config.toml
num_hidden_layers = 8
hidden_size = 192
num_attention_heads = 6
num_key_value_heads = 6
head_dim = 32
intermediate_size = 512
vocab_size = 1024
hidden_act = "swiglu"
norm = "rmsnorm"
norm_place = "pre"
norm_eps = 1e-05
positions = "rope"
rope_theta = 10000.0
rope_fraction = 1.0
qk_norm = false
attn_scale = 0.177
bias = "none"
tie_word_embeddings = false
parallel_block = false
init = "normal"
init_std_qkv = 0.0303
init_std_o = 0.0
init_std_up = 0.0303
init_std_down = 0.0
optimizer = "muon_variant"
learning_rate = 0.00419
beta1 = 0.93
weight_decay = 0.0
lr_head = 0.00508
max_grad_norm = 0.5
warmup_steps = 200
schedule = "wsd"
decay_fraction = 1.0
decay_shape = "linear"
final_lr_fraction = 0.0
batch_tokens = 16384
max_seq_len = 128
doc_mask = true
train_tokens = 140700000
max_steps = 8588
dataset = "wikipedia_en"
Each number is 500 + 50 x the weight over its row's rms, rounded and kept within 0 to 999. Layers, rows and columns count from 0. Numbers have three digits each. The size before them is the row's rms in percent of the matrix's.

# up: layer 3 MLP up, 512x192, rms 0.0883, rows 301-340, columns 0-47
# down: layer 3 MLP down (transposed), 512x192, rms 0.0498, rows 301-340, columns 0-47
# gate: layer 3 MLP gate, 512x192, rms 0.0868, rows 302-341, columns 0-47
up301 100:514410538477398486490512423506440514568543491587499464464470527563447472460538493521414488434513446515475518460455522402434511498474510493543510
down301 101:552567445481481569530532486482403484436519456479529486456527631428466674589557528529559494541518487428524475551505538566512482503533432475531492
gate302 102:515552524526564526484471560564509474506461422495494503515469397499519536604504519485526428508541506396509601539430488404537589479363552406457411
up302 102:451568468376538411493474540497568544399478506540575577439473429515446470567613421489517436465439548508494499402514450438532640457408499511435449
down302 103:581550462561507502493537496523530499486448567526488469509464517510508545597484549599476479502424487492480458501495480570536445509471438534444361
gate303 097:463404480507392508441495491502549559396528489561489605510576499541472511484486491504411535513425509473578519468457434473518588540513506425433459
up303 102:472510493517546517439499553405498522484513598496587531529534541485400499537416484610519499470461462409401491536437527469545428455485550477419519
down303 104:552519429507480540471543554527458533523570415447482467477482502515499525436579494453421514603497512521507555562497464524582577495419379544513518
gate304 105:550535472429449515591477415514499525479454403541448517457463475507470489509552469497516453491539592470420502433551564492458567514500539611501463
up304 108:406560386447492482417498552522587491490526598403452487545536538447545464529473492489514468499426492539496546477468496467545535521555490453522597
down304 107:454560533511416563530604486494414496516481444394514526475529510460455516467501409477459597372538481455588596450508440443422484512519406553530492
gate305 104:507504513426434558543527441540413479431472441525486407472571505558518542493566545441572494488569516526525615487468476492421587474537456520474483
up305 098:426602525465511530452433448451577400478502570444493493547489538519359536484444557468450549468590545438492437595491470570535548541616545445527516
down305 099:565529503454529416427464492426439514499528588570452464488581460464566404479630410410565533496473459490511538446462520475548485518532509474461570
gate306 096:504537552563563557496426543483408480575570463505402548500458429489408462473469509512416405552485517456522475427539389501484436518515487469531585
up306 102:457432407469466461497592511562547510418513513495503471412505533533540543522530470577538580522455499504537507565478570510531609509535527468498472
down306 096:492526533530497520495492475517364429468550538572561618527470454527418510440482439577502399578537489448485580536530416519513522537436529520510528
gate307 102:499491494531431474564522447508452496436519437538468479529463470468504567477605537442507377493461464565463498543433483519549511514439536447565539
up307 096:502569441514562536541517526550473474444488521452480452465461456442448540522466494561578541461457511475497425500543414448453531512466438493510540
down307 099:491413549442459581440337502537440547508519493501528448455527549501500536432477506504507431500517597503486599407569503454525490459491545599540529
gate308 105:458430421555484532502466540469472507575460463507512488502452518516526547469510463457403454540487523517467542493566431515558380545583563448427482
up308 099:422403514422441482514490421520569438455546484482549607515568426507493526620506493498538577481543529431486529484479480508595539514453439506454470
down308 103:530554503490517514560538554464474655496431523451527533570541564509477497430461462495434520543411450511629527562551593547460471512496566488512527
gate309 101:423542493430470483444434514591520569444484440499517413488549600516496427562475465576530453446490458560537553456611468511457537473519521382432569
up309 102:422445470542546472540502501530497515493566512530470516498454479433585539517456452530491452322485446559418514512526536525578539433444396565468532
down309 106:486508501433578528619559520438477525549442491578512470441550479538441473498470523486517503558485401496503416495495472384531480487507566485478420
gate310 097:545435505394448390524466543568512506434520462607527506432536457534484577618400427475497587469546514458469539509498514458569440613493507497511443
up310 098:593502507444519456496497474487533534430571527491486438444475597520586486451465447474555486534485504401462484510546484467466515394529522537546491
down310 102:568531477565427541527485373501499566488483509531467539481552422502586547475566507506463467558617519472555453516438469461545551576539461460491503
gate311 099:490465454554528494490569550378355536593461467493555470512540592538437505425465511520422457536449545579503518475418508476454456365479436585514507
up311 091:477561519464407513419505544547510451509525526455569499475425537523471522518524525429421501498538615475540421535500483488475583523390462486444328
down311 096:492519493544486531522571446539471538523513455493502481468472453483516524484469470567497468423512359487491522519486526518433414462494531513587464
gate312 107:518546542443443474491514572404523543448507449448530446502594439476365416523459523599421493444554459546487496498528505452489601571408469482454433
up312 103:444624531539524466539509506401492458474489549509484492599479470479521508443504506463425521457535487560546481478485443477424534550470525449547510
down312 102:575513552374443502511473551484607535447468474609484555472476493629577483616485490498490444477502511529527399424513527497434479484575389525434421
gate313 088:538531518493606462417496479502511431501355456554541487388415478543477480394513473533418493439512479493475439449584571491510553497482528447549499
up313 099:475612491485456577454539523502513586428655491472376472585502607440508519571502591501575504422486505640591494495453429479524545455493475534455532
down313 093:554556481541427489450427453522480559505509465514449444540516524504559539535523508556469465500425513586481495439480457564514516449504525508422398
gate314 100:502482477442492426461448547520511572563477457555457424504431510502456486546568540479578440399502545476490510521462454575575513546467522484528429
up314 102:499469468498541460459598482519409541505552512516465475400484518473486469561449530467589469571399507482454470537453436485424564509508467519496470
down314 103:603448570420461450543503491607481520500501495485589459490580534497425535519411430477545518432529506470543547480479501470585399452576450512456593
gate315 107:494473563465456564537559540579526350483427452460437488393482481401477507496454590472503488439557452538485495482488590481467507479534463476448512
up315 101:389521516471592501458497504486513521472492440507557479495473398571605400466487517557531441593516538499516520376487499552512555556516544406520463
down315 101:511466541469481468467536597411534509482547503505452550548536525500425521561474408512492537513451440483477469484523485468504481550465510505513514
gate316 099:423484463521466567506477479493498536511501501474572498493502443590514501488448506529457479513564507493447487518472540518546498424563589508440529
up316 097:480454442469490592501521445463474431478546434544454462557475512528546572579518481433533383541555507403521479470495475438437489545491444465405515
down316 096:489451541464479384445506503473500467453506478448473548483523429525504431538558466492503475524456547516496444500504467511495523599512624543561550
gate317 098:530485473676563410491405535501517544506500423556521501520500544479490446456551601527475600488576432539506490469472515488484566553434497500451531
up317 100:552518581476496459536520582484536497534543449556481539610448440527582545516462436567476542453441462481512533542502553578536531576483388475479510
down317 100:507543552401526614516468519566564455513459567530497494522558569461463455487470545599436530611529610401439522434528467382476599521517582528500512
gate318 106:450492428522432490468517480541427498545487575487569582458429622528499486486527518568495398516495539514448546450406464500557510458520498544500482
up318 104:521484513608453458433394520581424486494543475545568456592497517567475429495430492596509528497446449493501523494359499515574394531470522547485510
down318 105:611535513474513459509525443422572370533505488527482446439440551395478457420524460450525534517446499511497578493473572539444482513551446491493480
gate319 098:473426475505438544475465548552556480564556477582494507512571496631446508554464455523490499504498521579478561523455492458431497493610547484472412
up319 098:582569493461413589544477443573516455503424487518405438407520487540446495421471494493584547399509490563481474584538417367480476524559532513486494
down319 103:453516431524539411458667380543461591495480407527531478558421469486523510498586411525558571441474550481547519511489523511516463511544531444489514
gate320 104:514451411498455527427510539475505499470473463373559500494461528474492548532545541497460431514558488528472400498549501503552521462383397395582412
up320 100:582563585568508451515448437502536511539581459585478452551484443504480493441496474582551515495431579426475563507454541538479482465490575602490532
down320 101:340561426479418569480517622530539522491567530388561452402543517455472475570478547482521486554560524542533428402472502464531415469468532451612514
gate321 096:556517472532447621572497425494489432523485514563494493488569467520513448520450437418520562500521535446491552569512482443466479525414576500421546
up321 099:519388494613477413477528539508451496534449513492394337561474534510449538416497572502567524506591515581430549548546505539519447448598443518485543
down321 100:503485482367561519548558407554531502467560515432513569539461416476595519535487440525478545456435522477522575510466432400522511466473523519536501
gate322 101:474483471537527456502432560507443470502480506547560473595509585521417484443467563376540529459485485446589342583487514492567630498532490591552577
up322 103:547454466539539437458479501400428486516534522416462484563523590521458465539592490451533559554487479490489339543494563477499461469547504490490545
down322 104:517573537469557488514415400556505573509451538506451525472495580524486470459525536525508618483576479516526510402513488436405557509426463487448438
gate323 103:521522449492459459523453487465565519495515461378532459478532558577440547456502430637546523483547509420492443598484424502493499552449510481480590
up323 103:485486581472500564547390416559550449522505471510510571408527479505485480567507451525564496410459383537551500459423492460452501457485520471535459
down323 102:554531374560582506521442445474455591564516452490569442468442510496478522538482478394622558456534548508461531418573524508545524468473461493502437
gate324 098:487505452487447465512473495548562390567553505594448541511516524521581550551456545561578506483561529505473605477446431486608521419586427479513494
up324 099:515470483377529474571520566565504534473493499498541476497536424459533470505509518482449480579537485432439387420511629529415539588496558556436419
down324 100:550501574577515571414529518514530455576503438519588451473509516477425489392587538482515561483528462450439452546545465493537480512556497473499461
gate325 102:482543499389410461519548487483530477383395532400571512460453521515489452525508562526474612488475471423501544404447538427583547479473488484421489
up325 102:494492506421408479491508480549463433499446564457473512507452576467503524460484500521480603542507570537490468473492492456496456496539397487443592
down325 102:541482485468464460464511453493545534501388559430495516439523478502471454534479524525576463519461481525553446402572493521507530521530445580460587
gate326 107:510450514515475535476523556566434497509412437441577510555416487587464534487492469442485496516524465543362500519433504575483576485508573539487512
up326 099:514614497495464551482524451502379565526420488510565458567516486572577450454504394512446510543530515433485504528570410458489539483502474528510511
down326 096:532434494426510462528580478511619396470487487470466553529486434548471530495643535518574485462514464541558512500563552566451456491482520493477567
gate327 096:462488466535510468495507481509529435506553535445454488488512487451556529480427469426454391521486545484471560591542451539552491528567477554471454
up327 097:593477461607519483502507522592513556608524434514533442495366484483506479461499436508561536539593553538539501577465503512472467525537510471492429
down327 098:569470468486515574571502548487436468419440514478449529553507497458524481526563503550557503435516522473418525506442505420527483506554497509535611
gate328 098:419448496608457500552502451438469557513425520427478502509558393533575491465479493501521557484481348575558488538473479457433588605517470547501443
up328 098:540504479586504428460568520539449476530540514496493560544408409514630482427473479514532533408587467477550463523443466450552490455526456469507398
down328 093:494548558446507564604535490513459509541472596498503485501623538553422512550549541475477545456366412560556453476519508565528472507494474523450550
gate329 106:444557436497442461437512540555557493369582488588556413431491476476449467551513528514530468497527454570513445478536461444475507554518643478592530
up329 100:498444441473645544555450483513515561434580429638516522405491457507442560496503465529516488381489495519526518577559499537499490563551509448477445
down329 100:518505525426416517527478459452454546506469544473441497576500534483540502557468604525449439406453482381548552577579514487459503516473528477504537
gate330 104:419391518535482440467528501522521484455524484448530529449511529476484550620479493520545446550493559503570506580492550524552599489475544517497457
up330 100:449468417534388504478444491468496460493577416475531530556493573583493521566451494505539465435509508523472501454549515507532511530488477443375517
down330 100:467465546466516546483519409544410544561513578482517493426501502526528531543466529429455480558545555545621402566573499486551491441582482540565490
gate331 101:450392534591526533501513502458407455536485507523522509551436474348463462534460459455403499508519449559484485583429447441510572551554558550506453
up331 098:523447435505514381531491470404478580589468526431470577533410566404448564410424448481438504391524479425498542476543552432588426519510444519529512
down331 100:465539565420511482413479531512499488481621546576523522458615498494405495445494572521538505438398433579444459518522521427497462475533513436567523
gate332 106:389563491393542506540467536545501443498514481489539495550486494517618444546525421531542548516446470480551534525425560544421489487465417523481460
up332 103:552551490429543506409509593456570453508487431422478541493456499405540471469454466499507550527513466501410495555480499536496547403452457519554493
down332 106:551519552589411462456440435451493449451484481536472513495528538534478433460465506489479484393513546557562542483546564499574394418509486473483580
gate333 103:467540486533460526596521532489574489455470614467452390530502535584442465451487552489399478539515524557422521532561515495521609535517567459424480
up333 099:546410524514551530538455412467346516482410435553482461567443458420519511418530476503542449489401547513521445491542467431568568413565419477568419
down333 100:523516506463424535495566453446455489500427484432500470504484486478405511592588522543513473472440401502510565530504536530523485558441447487482487
gate334 090:488485464405488497544545502458563495490557518453505529480597477432539538461467638498461489546511484436484478531506597495457558580444534455468449
up334 087:515487489406487489493416604543478491517523525533479517565502488454481464543453569518402491452518502470495418480507563532565511583510521530510511
down334 085:442499521444474538503612415433556560438517514411451556491539583512556560412480529509538552532471460478509503510455518460445496485388505462526498
gate335 093:501483414500490483584491508483554503471516433533569529452431396507531518545508448579491482487515515500479535492587544556487441419559463449503431
up335 099:488532547546531526442489517525434487485525466433426501510530448447442477507548508418466464525485566388631485423433485435526579461475468518493590
down335 096:471547528473550509544417538500438486525578385454540556510389300488467497532490437542508526469566565475530593466523545511550478447559430452517486
gate336 091:484436486546578490522524455531515440535533532467598487474502465489572456529491582448517511477472438465427479463457457422549482518428579398522411
up336 096:442555570510555466476565563487574471484462525584508533569451524574518513552439452506482416490510440505503482567461474456453564512575469490513460
down336 098:529517515581498518506586365492418453521557535479557393420442589413576508533496512519457437469504518538480519517511477482604573459456517507466541
gate337 098:540480451576475482577510560553386496503506508480434544526493454560531549515516485441505631429442483542512543504554467503509448592582472497461517
up337 098:513530570524494587568542475477359603601494450488507501448476528547485451511467567543558481472536432565511468536511460492465546568440460523490548
down337 100:489450529503536469431487527411450503535635497562518580494473539480583538489458500538456549512544507437454464564492507611560549481508599445473434
gate338 103:521423548546490390487416464515486483501506603478427545437556468510519430529479563558513479460428441574471507495472567450501494506504591485428472
up338 102:484448498478448571506571389505563565505508496369491494592550547497412558516450491395543496584422503432605506497477492550540502514481399543571492
down338 101:540444523499479420548445561498475435447516455522482468463542458531448470522481486533458462549568539494424480503462492581445459519547581559550557
gate339 102:442501657496404453498381444475487476543491550518530513538535521439493528509463476557467443441562570507443407527475538467470462455460452490439537
up339 094:524455439474551493600536534471449414453547520464453492517554537470484456577514559468530539508455475537503540468477468535450437501538565493457475
down339 099:538479505457382483463481482628500527584536462560539498536414504472450621517491542513511461508517568386497427494534456446486570513538557523471556
gate340 101:508550527590514487521546536484598547525513477519532466453522506502549421493562546471506498495548548472619498522392517377505500593549589506529441
up340 096:446479455540400321540541476566491446527589487496491452483443437419498557592442544483533494497498572552557515541492490551485423502456476478457425
down340 097:526524492500529507461588638492554467511410516471499500528523483520527570464546558463462515513489500535527495586484490575481496500573428519492522
gate341 094:529490543447649532485496579462537448509569527463417589499414550416500428561474503485543534445537541548522491526594514562558487552444540414461427